Part of a small language model's weights: MLP 768 quick GELU, 301M tokens.
Each number is 128 + 32 x the weight over its row's rms, rounded and kept within 0 to 255. Layers, rows and columns count from 0. Numbers have three digits each. The size before them is the row's rms in percent of the matrix's.

# layer 8 MLP down (transposed), 768x192, rms 0.109, rows 42-78, columns 0-191
100:142134094119120108111085097104126123086169069139103104115125086169100084123103170121139080066074135123128191104160120173088086098217109141113094130133094113173146175121159139096092168156160155128088132108107103108172137195104142172060143098144163188128210159120130125181103131107089121157079089139143154124141116142097164116180118211095080138160125126141152115134119131115173138107158136111121013150119146103117154111135071123114077073129136094090145102178141116128099131157162150160125090104157148095077166135147104084108118121109105120183078109113151095125119126107065157071
107:145163123139140113126036099082120149174135140094119109180098138132105151174153180128130128161142169139165185093143096149156118071167101144123150173136160153133091162090094124095137113153172177134132031152076124063117141132106096116137167193079159102082101113101142126126124126084147116139102116070100200126148145131126180043171139106124090121106158134127139145144176095150164124129098134126093055090139200123144110083166110110122124144111150112180124128095048097121142120075164066159114110083132136120174140146140128147094088157162144168057162128112108082166152111149075115113
097:205108110188163107168092107119146119170094137103066118129149074154098091124116155156119117086157190100128109086191139182146104155172172122084139137147124128072134130178124119112178150146134073120132113085176109115146157180153068131170141126092183132170094152087119119131061183083093087154163153140160112160161125130171163127185121136163134167144136172163149115178124087143137106104156189132111101147090117134106116137126168089104100106149185173054082153193140100170088109159169126166146102077118136136128173142161133159068124062139144109134188090150140095125102101146106139148
085:113145110137095112131149130097169137213122150176036099118142083106126172183171052102133093106172091129132131131134106069097088095154148137119098130149142145095163096163165151142155119113139104135157133173163147098107120100132143107135121157142164148099104135139141102156109091153086142107177051159181142112141091084129145066090139120145157104138130147156105115125131179105149179180144168152159112162139190154162099125150135171127135138116092105137121128084158061194114046109134101132096154159101149127204121089159089130177096119133154067084069077135109138142070167127167061080
110:127166131158107145108108143116099086108145133086119086125072120093091119070161127154165095159123133131077131151164115145087121190136133055085173129191118164057103152120142139137109135153182141122169169100091085116096141112166113114119123115099124141135084048087115137136095120103109184132168123165100151101144174133145099086092148112141101172167171155153098083173120078143128166121060145152132123130143070126086165169189084135088096141108157082158109135104189175143116140164112108078173123135144115115097089201054099153191116190098135106139066090107122150152163179169111133119
116:137141127080119127109161092054119162171173097129154108135082140187110122147181107157122199124113067098086063089114093129111148130153128117090130206093165124141126158129118053145164135079096084121104189129139078104214101126112176126092103113168118100164131128121136045120142170171130167084172137095101167160125088109180103129096142130138109106117110146146145123126116094087101150145156187155156083108087133095091141172178144108130115045161151147132127169099101111107168163111165123114149146111128115140103151148172142118098141127191125102126085129146115166177167082131179209123
090:208150117152131118107180140146129147115169098136141099100147109161143152101104137098132130101224107133119148153125198120117067167141117133131113065103154047126089139170131115120151113093175141150159124147095130124144139132093131118119139089149154131078112022149096156133141117141141105108123110162128116150148144073079085108111106109138091118150166115131125175114191043105150141057177123133081186082091077120101125116099118124122102152126098160113062108136128121108133051155113157177206080170135145104100114081113088145152095111118103122115105171176104158100061193098142124085
103:114139143111165140122113158109184115121171120130153132147120135127161116115174078074101117140105088112123201107117162140125167160183127119133144097185082148124159080114086132181134144139210103139183103125170070124161131107170148117152129174046158092136098154083157145068094131129138112155146180141163091159074167140109159147168181120164192073144107059150099135106175126143118102161093095209102198181131124126074122093139124145118127121168181182164134104157129107096124162162085092117093121125158080160178172115070096171132145120120172133149169135153176159124130169136137154131
092:160193146119156123077141197134138133167163146102130155112125164146089094137129128136087133067130135087103121099114105058148118130152103101105124074116089099148119120140130188134133188144109145084121176123091114122117117145131101101172166106191178041173157116109141151154143147169091115164160100114065106121163065156183144092126107123236102133125119140069119121132139130180084152137148162100136116121170121098082137100132121138150082144121102081076131149125151174183185145061152116086082165152087084074108173115107120106150116149086149102107177091142087197105124106169111161125
107:137168113132123074159200122107101171112088118121102115100137148099108133160129095192145099151159138100074143131143136157128158145113057115135151118172143147092074176116142160142150060108055146081128155107080162136119144148129121187137094162179142095150146140111128138073187131168113185116152103168157041185125104116082130116109129170114105156111087123096136157127108113194165127146137076068094144116158120133096084181112120122139142054132154108125131103114148078190130131122141101150218132132024154101145124124096062142151078120080176132115109103140086110121155124109122171103
091:192165047123118159178188165191088126106116090120114122111145142127174160144149145141138102174144126090155139159099116108148176160103136086074142101158149141112105148160109096120161125067107145137097172186133158096096126105161136085088094119101182203095119147180151142162151154167088086086148165158137099138192164154086090092116142172127113139138181166168166126157185179065103142111081146079120191135113133133136094190071154112166172135132060106161141120166116128117122088168129158152141133113111153071133159127115123135192122129095133136080149139180098083147165118164086136120
104:155108140126104122193099073114116115081082125167111098155102156128151078152146115133104135138143107148122127164076154128103105113165134112147157117088110078136090139133178137094134099152111152165113189137113151149126102079036071130098164152142179106128087122091115118123141141126224144112145150091088122149169079138153090064075115142121134150140089081147141118089102145116136093127134164090095116128077188128114091106125171109191173083069112199087152129130082184151097158088199141151120165061173150073158144158127119178135151179145075142077142132142120124054099119115125158112
085:142164183156185121195153103166106091109041129062162175196100124126068114140131095120154094177152181144142109171112152146115124132119169189145123081135155108110157161096123123158159107134124060160125083141095116122095104099133143184140093154234122129127148133131151137115089128088146139185126103132110135098105137155108125175105171131094150153127072189136088102134107179146132102139067109124122121103166149097160130172161159137195151195069089182090134108092119156135153087071128148067081130125067111139128118142098117141154160128175108133144096189157108136108118101141084150136
082:185135169135123109132176147101146108107121091084128154165128147065132139121086095059109096166157187129106133124138131118045141140156118159149159158147157077106155109136136147188158119094115058101096112173178082101165144122070101117134122116170146141153144141107144086160133027136065179172088098168041176161169170166123077124129151183126114117161113036149143119121113128087097106089159145074081125137129128101122127127115099120157167143130194141098100092114113117109104163115138133149115188101136134112092126112181133075121139149144097116121144162085122171145053171145149145111
089:149156095087106121118109147133154165128121126119241147164144132141092198111122145160141082089152145110114151113097161136103086138094061158110138166121154183159117086148083092119073158148137149176149109180126104179063130096105128087102154180039066134132163106174139134101140178109072132179123152099132154121109151123126143073105070111113175156100111143140103112131136150115086132162083104169104133143106124130122133070050178135090146129080133151097179107119121155132078162189111178127169102081155124118121110177108120097136132165132147145181109117120102118117123156166148026138
110:081130165126133132136156136039107096144124125139119133167146075096094127088147128178135089130134155082119150186116120159149143108177095135071102087143175174132147125140143180124168105139105146139110141099147132152107137205130099094152150105215151062128162115107157141092129100141112128156105142120114031170140167156127103128131086074151040084136154085040186137098101147186157164176139111123125171104139094067102115159120156159143119099173152140112158100158147090079156183087109111124116166138085152084110156078105086095131123188149161124088101187148120139103140141129118098137
101:168115057110102187142182176123164189112131091191180115144070112157149152132130128096098148122112069148154131103144088158215137079162119109064140167156139109137112076088091064109130115195102154142183144110155101159129146157055076107097135152117137116089086114103121138092100122121090206153106135164083122114095171115108130135130085108114195131075125112119120162151159118117053111139126162143065129093135165164173112127188141095101091104138136180146118157156151110143152154132104137121062110074118098114127079151129133145085130105137192088131165151138126129170154168119122137177
111:119207138121097066128081088088142127106224152148120187177142103139159144168141165136144065129097154091118150132102075073156112102199108086157144163151109124107106141140166135144176145182094102112133087166091123122180174140124089081153092123168119062159107138057121133085126146101143178115151143029106091148104162147146136136137104155149126114097131105082123100098107113112152182174136125153204133086173139145100172100132092142174110145126165116116093102097126098155157140103120130113109142114084155189164176091132155166093148111119142172093168117095117116145086161144095190150
101:118180098059111125125100077118121185101101157156118145103144082150110113157144118130137107133115129156116143112114102101154062093148135077118116143064128174105116151162114084135142121107145107209115195153165103124115145138193109117129132072064119136168166166153157125114178170083072104100188210189126113138111206128126132123096117170159064136130116135085152071116071140120196106088097106095112132108136150136137142119155058059119097071147129119086120125148137126095142153159151125162085161146031142109165141133093135148136109089092161113142156073131125157118129180148092170111
086:169091116159103153101131103150169157161088145117127106107121114128118116115153139167077143138109233087165102120106125117126090123170080175160125135116115092113095105139086149091161089146087151122070139067180142158114110121141099166083205129055092123076065130197120132145156090105128099138129129150096154148150165129065125154134158105105116117139159101155164190135096055098098051177123127146078104171088120128131119162090103144150150103150158062035147126137094161146130133155162128147183100152174104096166130066144104126139153113114140088090112157133142149089172107113164152082
092:160160148130096088076117117129121149066069078086165159083121113077158105117123118071090112126089169103088130076099099112148135111126155142151103100129096191137125139142124127139114097104106199075095171151152066119119123154084098111133109123146143128086123136163126086161138135084139174098214086153133083142163158123127117173160139108132098141131131174145156148130126113086112153124095144131148098047132140063163159158116112163162123085086138122167161149178192063060088136162094086162149096135115150138094103117099120084208198174103145093130145156186115118159102178105101139176
090:141123157117153067119123141164088157146168118106075088168096133047133122154107148085053109135108159088096162130122105124121112137117177064151114167141122151138131102180126136167153089142153103120152159085073124107155108084119098137129145168102102153067172077088175125109103072182078128092146120109149135108146095158184101130129111119077114089165166145078107140141164089131130103132087118114127093101125148166187148111135106098071064124190124136155182156092133185113105090132112137111136104122113091105163147133158080117142077155066102062123115134162035176089171134089168071141
114:143130091160129089115078162086143138096065119106150133146126111119095113179120118083074157136083146134076080100088105122175087153203076131120087180089107141099104184096136191168152157136109165122154129130162112125072100149167162069088144218121179141129082129132123121148163142118150140098192138087103169100110094123137090154100143083175112091187139115148157158155168103159059156130092128090128137113110107142098086131069163229145095097099074162113116144170131171142106172141145121137131064111114120103147097133155132106056143117106080129148093135136088125159136115108108120087
094:120112211114082091154100118166134085099213115143121177141102134137059123153130108153139099136181162162137132172153136135069133177110119125171127122134070086145158139115100145153195137118109110132091065169147114143105143066132145098155174112152118171107137101153158165085062108125213174139165091123114113050093067141124121125116139100158124150089104163168105104171099102127053166089173140135142085133187119098160110091182134121148148157095117177103108108037137114095101086102141156109126166089109141134134117135124148136094136167162152140183162152164085138133120160077110130163
097:113130106085076124169123187129135093096098152118122120128137125099157152054107106184166169122135082153093176177130123103146138112137111146132166182123168093143144121183190114068105140128162134122085117091139139150104142162130118145126107055127115145099172149018136115168206118152150161142094159112044190135144164065100118159200121137138094184115169089104197175097147152066154111087150147132110158141098117185044126120120088128072168121156164164083149115169140093139128107135169106068150086151149132101109097114144139111118161127111150145119123124095095127157108119103121131112
091:104162137134132113094162132174115128121097110120111102073148119185159141073158135115090153095144046160095149113161163147115142090136137108124084109130069102156071057116165109146141163131059167194098108125076153087177136142110142157144104115100103131115141107141107094092138156105124134107131104146076118100119105132115177178145124198124040105077103102102066193158164159112167133167147098128136160091175124118094103068163101142136156150157139126161172084117103078142111127162095142108154139104134101151096150075139151180106166139086158173196122184158135085170086097106108180188
086:125162215153135084140134117133074169125125126096093153107167146175175180096131159128124142124134128098117168101134127159108121128150195124132094161157125117127137083102148125163214114141123103114135118103153147089177101139159144111112081162119141183155184104135156143091120166118097124155143120080082031110162111162138104199102109160154056137108146163164137155110153076129188144158135119112056119102175167129159105138187094113094164105170132130163184162179132173109109129100145167147133128156128114099128094157155060174123121055122181166135127121074132208086142155144102094157
089:148087142037105150134144118169117102140133093191156152130105157137135152162153140092134158105105090138174081150176110165138150084122141127133167109116168176160113114046128042092146167126134173086119088020090072165135100129094084152123133180144113127133149106094189138113096106133123107138101107111091109109171144110071161095169152065172133131133130138136131148144153094157152155109104128175088125142142106157149124102049081167076094140109114088135170145118149083136152116133119070119069105176105133134151116107108154130120126112136151113121037173173091186151122163147118064151
099:165190084190222135089132103099160131119173150139129111184099135134112122121132148125098118159133176102131096127107079123137166182113083128141120156068075167118101174150136055126209187157143125111151110098140129122115121132077143131105123152120218128155131192168074167121145140124076163117170141092099159104063084162107037108083168121161126120122102073123119096128116113151088160138134152140114146110139152091102125094167149117123088164104101129133137146136138108200169125110179171128118164074084157108126099153085143097140135099093071109106117150055088127161127165160127156116
116:125112110136084147142169125154088100170002131109145138134129160126166138174133161129109132091034147122090119161124219076127108102072101133136154119117191119129065158130145129142116143103112132154104096127086157137114131117126154152131171102123131112123134158118064152118141111143142108123088168125134158152114153080117123111123129109157096100144183157107181090132113114106162066147129137146139110147180092095152120111105142126108111151139153089103148088138131138131144091128097128092127167121155134161129100116153134149143138121142065123138000119111073175081124159127110180133
089:085115131151104159121130143176158127175148144107095114178107051144132091132169124176150137164129108094140172083075140113145097066182145069121082197168171089123161134132096165100159091136117216151143111126109111175154040118120083119114116075153111140131134127109123069111165128111107155155125153118140133131155148177097093061073083142084074133097154045121090170090106082098137097135134142095117130138108127127195134167125098108125112152110091094167057121117148048153135093086120122119110091169146141171168169119088139069123100131155127117137133123134121108078143098166173153149
096:140128133107144087113115088131175120109166165127069166105126068162141176117090099068177095187147083083130131162150075133068098128111099065150154111125121135096108109160162145041161140115116111121133195103150107136135131089162118091129125141119123119089093135119073151109177135088147138123180164130089145171122163141082161153087174123170105122144128158139153116197145161112149138127171087134175077149081092040120127148107102142120194159100098120122092151142187085133132146039186121130131160176180119108142178114163152085138114134142123156145132142096188059163086131100148107144
096:153112111173162157148157127155135159154087140107066111136128107167077113119101169104170100154155153165164113117097141146122113151091147138096221080149144033171104139149145088101193156105094113111100160149098202175150085139207093133141149151136164127112102145097168142144134133146119063098144126146143148089105063112109096111140171149131120159117145088146172147140100102106148138099170170076127105036092113143131139139117135121106168118150128150110143051115163160127113124073161133138157153193123150096118167130135143081157151071095071127151129173154137082134038137155138188097
102:118134063093143047097151058128123133102126114170107097135124113155126072126114108188167152146119119160125112036110022102111135111094122169110140117117140110144149113121165151111149157100098084164114115147062095093169166111122073074113156052135122132150140142109169085147176114101142150165134165144098103130163082130170152104132125161146063105135124130147118129113101146118112154120130119086146086110126183131094123081147075145073179081095202142111144132163177078143084140106091164144162202090098191132081133163144167144183115139107139140125083135124168168107119081168159114120
108:149115160167124169224082113113124115103149102128112138155144115124051135153120177160179188148160060116142155112179168151147136103097067113150173087161155140061136144181148171128184135125120136090107138113148087082111076081163101114107162133178180111081118088117126138080085079120128088091057175114169183108119107115151131074139127141133128126132131140084078115157109136092117169151123062076085200131108085110118126143138145094054082130142150146106121106126096134130141130164116057185103119141113082137111107131099134164054144189130142160128135087125112139108127151159136157096
103:104110124138155130069139158128085109114196199159124182063138165129157116156133099195111189054173132100129185117122157167076130159143107162076159147124125114110148141134125058182103120103110126137134099172120131087109152149183107142158119129154109135086171138123139137102169091101072043102129137135156133098140141161139146160155067158163111083098095156105104136170123144145121125124120181082159118089135186154160157121174150163103138223105140151156141122133160151124129134158136119109128127168077160126155151109150106124144136087154127194046124214168150086162082109149098160099
093:112076152112097092067113102092094119181191136095110166095112065126143094119078138109140129212173127120126106156132107142100132156133167045171106122159119113107147069137119139165052138110134096081088103156200147100105159182074072145139142093130129184160148127125126109154098095130107183159159144139133177083128068102105137160059172149083124095158119210167130107120116145128142164120120104120150065072174082143077147186115104124142156079081132152115109089155167099115112070119125114147140156148144162092107172166111100148091182170142103132172096137115108136122108127109142130131
# layer 8 MLP up, 768x192, rms 0.125, rows 43-78, columns 0-191
103:104131086125102122134071108144095113137174107127163085129142109130119101131115179097144094133119161118068086113078138060134137166108148135075190138119103161219187071123104102180130182159115092175100161149087154140149099151142103132168121107157135124169149157104134144079108088039129111114088105094101090103073106155141058103174113094114102079108165146101218073168112092133147137054122128102146094053124113140154126138071169158123144147135129111146134116186134182110121110133181163074139156140116112158125106101121124161085195128098132098104149161136114175142108098140086122153
096:059116138195135120119148149156108136129146117161189143109127147089145158156102106147143109172120139145126066151094162014103145085083087095072128151102155137171192195119127126159083141120131104230111106112136104129141097136108159116153127114107113188146113093106111157074112136137147144101157102052068153105142104108115115130164164083139199094173096160110101096146126117158076161078110122123132186119140129120086105125060129171135130202154097090165149083157106094126139157121165095134108157186149122142100137105106168127094132197164079087118156093105112089153094124133112133123
092:055110147183183136099110115130147125115136077111157142197117098136068112106162185111141182115107087109143114129109138046156065110082177095140161158111083188158102148135068092168131139104121096141099117142151132100135129120083154112122107078060072104095158126155146112091110104080116113134090162078157117120101123144167170144155087087107166087071121123059111078204097131220138170143122132136154136083124147110094108067153134149119122167108111095146158148112083118108120119169081069123131116142144193150129120145077107144122179101097141143137103156149097112120133109153070185106
105:121038065130127176175141116100131045037169113151166110131077190104136090140122123183121122120101140112140134101124119105155192140064148137096174140123167065134107135118080193101092143134139076119119104125117116121115128068127124136133137114156095163119113126130133143114148078051162111085094129157170113094115104140087067144106116173095124127156109100130162076120084110180094161080122194153117115112123106130140095128138137147126157127108095112188145092138109146098116159085101113131072092126105070108183080124119191107079130068141139139104188180127168164186077114125125147126
109:152104053139132134147102166213118067168140103162159116097102135115091147146174173156128107052118094061114124061117127105147156153109116124122141136101192151137101130157120141168070135126139173189119136099121120129081112172117152134115118096116139171122135094087183176107134079135158117092105133087180136118121093148156122151156052111074171130114175189107113121151092138147176103077171137149202119084146128134085122073089089113068118161146139157141156171185119157120151140102155182155103126124095145148147181174101186090132075090112131108133184110087076150163106148109140110150
093:065057116104144192122131148097144085126143099116147173135127165100129104105150132098162121125086141075160119174102097114116177147110064096107154155121118131114157105067132120150089115174061071096132147087145120154092135112081120115153129146065106096170102187099118116149116137080124135140137138127128077143165094169169121099130099164103131135122072142076100084208058135144088156155071148131139072159147141132163158120130190152151092114122174094229158170106089115076124160135094143138084113130161139084102142147136136146096161125129150161175143049109127107104130061177121177129
104:171106062159104082157153116131124093211177118105163121130127109130111147117120124152109115076172169138081084103066130140110115195155158129153093080089129135116161145146083145120111186162090113112065103110124058136118127101164178136164132110158118153071135115148103109162097096154165100138107090126108098145078047151102087160118103129087122114156122107137159126102124128079135109085124116056152143086110116112098170135138144079094058117122136197167130122118095122170093120082176104119156108192180140155141097109126102086090165083149115140179147015111103163136118117095117167155
093:136101167146072109192178163115056111091132118208109154100191142127186122105133096119127163107074104117146155103126148130158132130167129194182175178120206109124103160068132095153071110139106118139109113171139126099111186085107128086141121062044090190078046123143081177136126067114114097094129155092141147162093124142124083139109116163020151122115136146104124150115104106147176121151132147126132125141133148156084101111137128088147161090181166156158128165142118139094102125118119078165125118126161110131142072135068123168117103093145150125161134116146149112131162107146134079132
101:137090094112103128103108173148100105158143048091143117128112189114102166174138116206116143110115093144150142143097119082121036131089147140151167123094172157179164144147161097117060186157149121175108138177139132128161127108109124106125093074118103073165194135094106150102122098132068117112135133149121164144064084056108131153156137129123117121082192139121153147099161058122126121145146152142125118122137104134092106143073141098131155174112140207191144164132089097151055178137156173156197129155197163128167140111134114156139143113127119114158149139158110127192092068102115152109
095:171098149158170190151099130097133134131113136125143135091170183127154113123164114183150178139151104138100108119117147126134114143131099157102145126131098168142082095028110128147089122127155151151109097159139171099141178114112150131167126140080118128164068125142108132152130035082132093163068108145123112066076132138148170082100113058119123127152124150143155134139140141108153141128202184099147094121086144171115100106096120130129040147127121144141180095169118153077150124094140115122119160205148210122139056082119153119074179149121058135062158162169178122160162107119115142082
104:120113132123131140169164134150158129115168094178081173117162133083186132156096125095115101092077110085153153167121112086136080120108171096137149108082136101136163098110088131169139150209097120068116135080135116120132137141143128126160236121142130102117088122120191082109060142163181067141108121148155146084043079114139094109156132109143123140114106104094106134109099038133118115132163151103152157146114071127024136085111107080079060125127145111118114105124088166146111148122113039116144108158109129157158132125153077079139144116115106122128171094137128123167175187098133112119
089:128153128120057102164117152130182151197164100133103116078122149119164110095144160135124163100110095114133063117158086144171074150111075101081149148117150106142105091139119168135084086115183160110179142099147169120125134184138171132126204164082110155137132111138064102136068099130141109140106108080183116154196096113104140127133132145165111082143140089163141142099127133105155094168085137179177134127115141113102125059107140139072095110148198126192161124161118188111149184126164094182098094139180147118097179147165113102090127103106118119121078078155155133162208104070147134105
087:060083093115135134155078110173140112123109098128134088070171133148070151165171118170110180138163082147166142136140153116131109118086112126097143092112135119129141120132132154096079125164144180156090103134093131183083142136088186126104130064118141141102107132098119111089096197111150119144124191079170100094109089104174181157138081073135175106112118141085121189091121089176123128147113137223132192087141132117107114120140116171149062138069129167133138196130107111146110126162161147174181087124127129140133100142071124130143137168094140143119130101197108107140222092109068150114
095:139165106164065089119149144108170120100141149141103105137173165145119167133130112137116142137163179152128121143082159169158165153123115142167100157100155109153151108065089165104144145152162130181109070168055129137068076099166170105142114123154126177109087121094165173112126094141217083133125098150106146092143124155137156187147089125125115151147119153118113113152059141155136122077121214119127064132131150172174118162151149156116158161064094185164100186197139145151104151051171145099128133171178136155120131058149132150121150125126147150084177184127123103108079097083127136089
102:165119100110095124140155109124075067169173132173140046119171201134128113140157162086175141149113124087108152125118162129132116160129163094147120180144142147170124129141137118175085170123138147125153161108105152106123152132143164180110159108138135142122156141138140114138106124171111129154166156099133109188107128157090090121127102118087132107172110183129141144097147071136168078153085103177135089116116148134126138076112122126076152141220185188131207083104069165085076099100140144122119159094156167154121108088138142080141150135183146192117144069119012198134158117145099162102
098:120124136098143116116049130100069095143169136085138096155135161111106047102146158161149149087123148138076128106142155131094161161116168106130105155100096147096103192131141119194124097092125095113052100171136141063150130117143214185174088110183116127194082112128099074116138137113113048103085154126125119133119157165195109140109184126120095146151066116146152092132092150123175114084075099112137124133124093093116183108093146153137119091129141140134134144151086139088083149152134051130163133158101161091130095120107185080123177109085099147156152109101149104137141056127106175089
105:122146079184096145138124159116140155149145125194208113123169145149149136084171133147133116077098019091110124106069129029161148141127167110083182186080100156177128130138081101158110190150154122191141120101087158165151128150139168131119157082127182146100138162081122160123120102122111111151062102121114154144127119152155152118154069095105187109138111092150125069108123067107165148104121120137156092061128145110120156122104163147099123154119156112165137087116141113120111123122147158114156121129175136204152129121110156131135199136151140124194138109085109158148103121104111196199
098:124136158204121133214122156110169155132119153169153101121148144112118116173201157172124141086113104115120114129059129112183085219117052128052187150095083108180072149084137133130102128105163192137124115138114136102109135174120142154176208123095150105159117189126123109141140127085162083120093110127149163092087113073160176109188151117096158134159135126150157084148108071139135074120141151145142178139122148152116188131120153157138136124142143072181110136125137134099111146124132105122136151203139150131111136118138159109166106157101050143129207120167125138127129111103187157124
088:093093108140144100113125169119112077150137116176132138133170189079162147164109098065184129143162097152126106191101105129132123131138135149134165113138153155098136108140165095138083175172111070164133163176116094114096157103139115107148106098142132167128172087080153193091129164132109113129112130110155125090108109099174123097160126144160116176149145182120131093165131095125158143073087070121134108120101167148131185082145122182100126190061096131139071155121188106131074159097134099083154170174125149165027100176141163110094103129172137171219105106097140121190139129173154136154
098:124127137151082126123080127124142069182130082156180166127120146083102165092168141131186106084139131116120095124116151089136119131100102102138062166132149124134135110138102123161045164165140178180100108079097128139049193200107160148186118156110074104156098123084133109119125114124124146171089147162146088148171115132138179067169142088143176082128113169130156100124122113151150132071064133177100107034142106124093147110095094120160154117132158125184117153135123153136117131146182052146136140138092127149162060146103163201114165138105133141105125117123114094150176060146140165158
092:112150150138162104126081148121116070145152108140132110083133153136120123105132167077146086136118163122135087153127106170157120141106126143094095185070144148150160160087140135136095135096121108142126105091140110141101082136125056131140139087084096159153088077141097113149110149141223120126126119183116072109116118133131184105158166096143165104158186226153160106179121137155188124123128155152092153118136110125082217087098144196169193091139161146105103135170135130065161183077143129118168196130207144106087117169112113097092146132130076152166136078094100100129093098079133140109
117:106142065176078123122126188051114114173149056135160138151128174105064115142095107082211134117114175148092107125110135100177100169107086142134137216083131145109112160097114172145146165145129139157139129135139115103068113122137136072121114117102150177155111135076137131126130082105157125062152150076117148073167150151122110113102157124169156087191147146176154104140144077126096150062101143101181099153108092143164144038100109187132121101154135178120136154141109104153121119141153134168156096132179112131129103116105159124120108084128079142135137108192143183196147127162062113110
094:123159050120118151138112165135146184144113144114147151143175117103175118056133174136128153103099086118158116112122137114187092134154098137091130166143176145137121149157150143128069115101165154135137177127127104139155146164135119139148105099094130158115083175077117129123207166111102071132137155086111132196180187061146122115134135129133112144152120111141139148078141166157206108170037141119114179071102113160036113115075184157142119124113176166174134199188154158170129140130135105133117087179132113089105094078135161105162140123083119101146179103162194133141171124165126139115
098:116086166188096148147156128119222124141159108197130131129137153067131116202110097073170159116116141092119087137127179130120144096138103159127168132089147115132099135134084162125128129181105102154110098131182088083098111127130130130170159151098081158128108105130124119131161177115189113134090145118180118080099092161165140162116077141100240125151111200124113121166112119169102133102139139172123103121141159157115207070165111128149109148134137107157142114139124123090134157095162107059090173103153117170110097116086082133082104143171072183187116067106122199131154149108170124139
096:149082107199116137152123121130134089148149132136104131113124075151096130109117139150206113130137103128079100100125134118161066150141090139143106098097155120105171143113143153139079167127165107103100120121144147159131142073153104102179187105164090140152106130097059175133137052124126152073118175097207072157105085042114094079141092099115131100165168118118144106129156099147138137115122121096144088129069141123086121095141168165152120112106108171120136084128111096113073118036162168159178131169143135172154089135154116047146140138220116139086127161136062075116109094083121141143
087:136193067099139197119125080059066115078127135157126143128109123088123143161181126173136102088159108144154104161128139140163124168089129158112144151139139169108126169122132108085105121112168168182162142136088136157012157124080121142144137144100063136172070156116127151140145066117143172126134146086138134137118199132149114093209171027127149090182135142100127117089156192093132097164172107172132164112125116110131131080104086135172108110098150134107154178077108100139110184118146144134102124127102180165129116110133148116171126114163138062093144129142080166121103127121178119092
094:125147101144129144123094161065073142149129122106131176161129170112204140143136159164184094039123189123122155170108165105132078124134107107164127178129066175140174156162151169176148137155122119134118101166118175115147195080122129098072120044133185157149074097125118169108145129126155156148106132081067139153105127084203115089144150166118174063157080121174127104106108134120145128149072066151171159134135168113093192120134107172159125116158167148164147124122138141111101094105171105113169141143138132123095135143090094113127215126134070152164113124144161133113124097130140174086
091:060073145085109172163113184126142106145134155139099094060156161113152178099148126160147151093128112129103188143138150075125133087095157151145169097104163116187183125072102137175106096100099131147107096182133153136091130063132160083138135070137115083114173070150140151129101069145152110123082146187192077184125132089139156127126128135112137131120127163087089167133136145099136102161089129169106096079075137163119110151095092105143094098156132159149121139129143125054106083096125083100183115164168178105147134109147118110188140137123160150176155080215112180116118133064133139090
143:101088103152084201167132148156123102117140097137155157106134131084140153131196172154130161134088164124062116159122180081130111132090047162058145132155160123138106143123128140144105171153071105188105123135091124110094099092092171167131142095125132180137136144110120117098142135091164085098103162127157140153105180074132111123141138092140129132162131212058149094127132099132150067087094144157176092127167116107110155091112145160144101142123200120192187156115135144142155142099134065066146113149156161177087053133093146111142147112175098135154115094139049176161125135142133193134
097:105124193117036128148069105140143084123122094189099176139177197145131134122140094135152135140174117087082138170155149124133122156070134132139147107133142103178113207158070135161171117154119081155083111155148136144087176100154177130123134146107115142148082070116134136142091113151116119120108146108128074141104178063140101163143119134161188114154083211125189130143150170184122089118112108137094137114086084145057122106143143179086159169126130216130160115159117137050114133110182143128128085142184140152114092059075121152128135099136138135131108123160103117154140126163118175135
097:103158139191059139133113158068149131167175089153206167118125136138136104076212157141064100026142131092173091125097126129096107138107171175103136159067128104137120177106146185126093169156181111152176101158108142108116140117129127151144102099158134200113129134099070126119118122104107127159153087125142148111120156162155115127128146116092116149175112096123110063143119068096147078072098108155147107141125140156110129099172097086141139122109203112124135127130123093130151120061117056106134082135128119129165129148085167110091094088098119191178123073080173077111133135115161096144
096:148143151111149109151072091107062098118152065136143105161122114090105186076133086141102145061118148071095143117153120121160170084116128167124128161134175206093102135133143107147074105138173123103132109156148110142049151109100097104073101073073100152142100137145054144074092162087136127166130161091102130139147170099146091129132133096126148115106075138113163101068096107099139111106098062157147182133144121146146136086117075127155083134131130152144096202121111154089125145122141114143128117037089104118128089132101132145129163138133152081140158153153190115218217147098133125138
100:072120051137163102155143112105176118151147116141104133129127110105092168126112127111134096167117129128198160144119115134166073091092110114131099129110093126125138082096097079180136143128124152164109149103105087122120106134104142135152157136081087056191069095072118137146125084116075107100138095113178193157099100107134128129156121091137107025182116111135107156170146107177223123131078094147170100108116051147105145150109144169129162121096130186148165126122132116143040114099137115162159109124168161156100092057157151108097135115181083138131140057152141142127143116071127180109
108:100116123183146175105169122172113117126155091121148100157126180099162096214093140146167133078092102129116109148098118082195039137136114119131129096119094143161153139115077120179078175112108146073095150128151177114161094083132188096167191162085063145146154139123129096128096077109122099134072095119170070116083122097162114082128081139151103115089177181106145080151114115183102119119081121110141138112111120145145141116124103088126158154178141095136148125142137179083075158133114106116143135138167132112174141151094127165108184071116110185121183074142122175201168152162123121107
100:160167115139063151198083142119168104157140138153140173155100126094127084133176151083147174093121156087086084161161100154127080088136104183136113153110149100122123129109122206153107098121109135154109114127139165106058139123136133175095140106108093135152112132113112184127102115181186153159069144137104072130118124152149084107087107058151208107070061118119171128135106073119147139111195125148146132092104101103099078144171155139096088136084133170135111175133101133105130184147138070134148149113096080192131106098111148134093152086204142181105161116130141153107130176097059149152
094:124112202125148182156103164108143112083142096149195096182179160092151149138179141133112153062063118184089084130098108110129066165121111191167142132101100184123105189055146137118121138128182130116092132174165082130136147115090134112163075136048156145148118136144085114121118095091135069099120127112128163130155116116151122161111177090085081083118125087103144092186104157132167164105161092145110146104148161111095147124071130120138135166101125126121136162087128181110162181139154097144156118125126140124103073167128194152081144153107083148188100169073144148187163119088119148108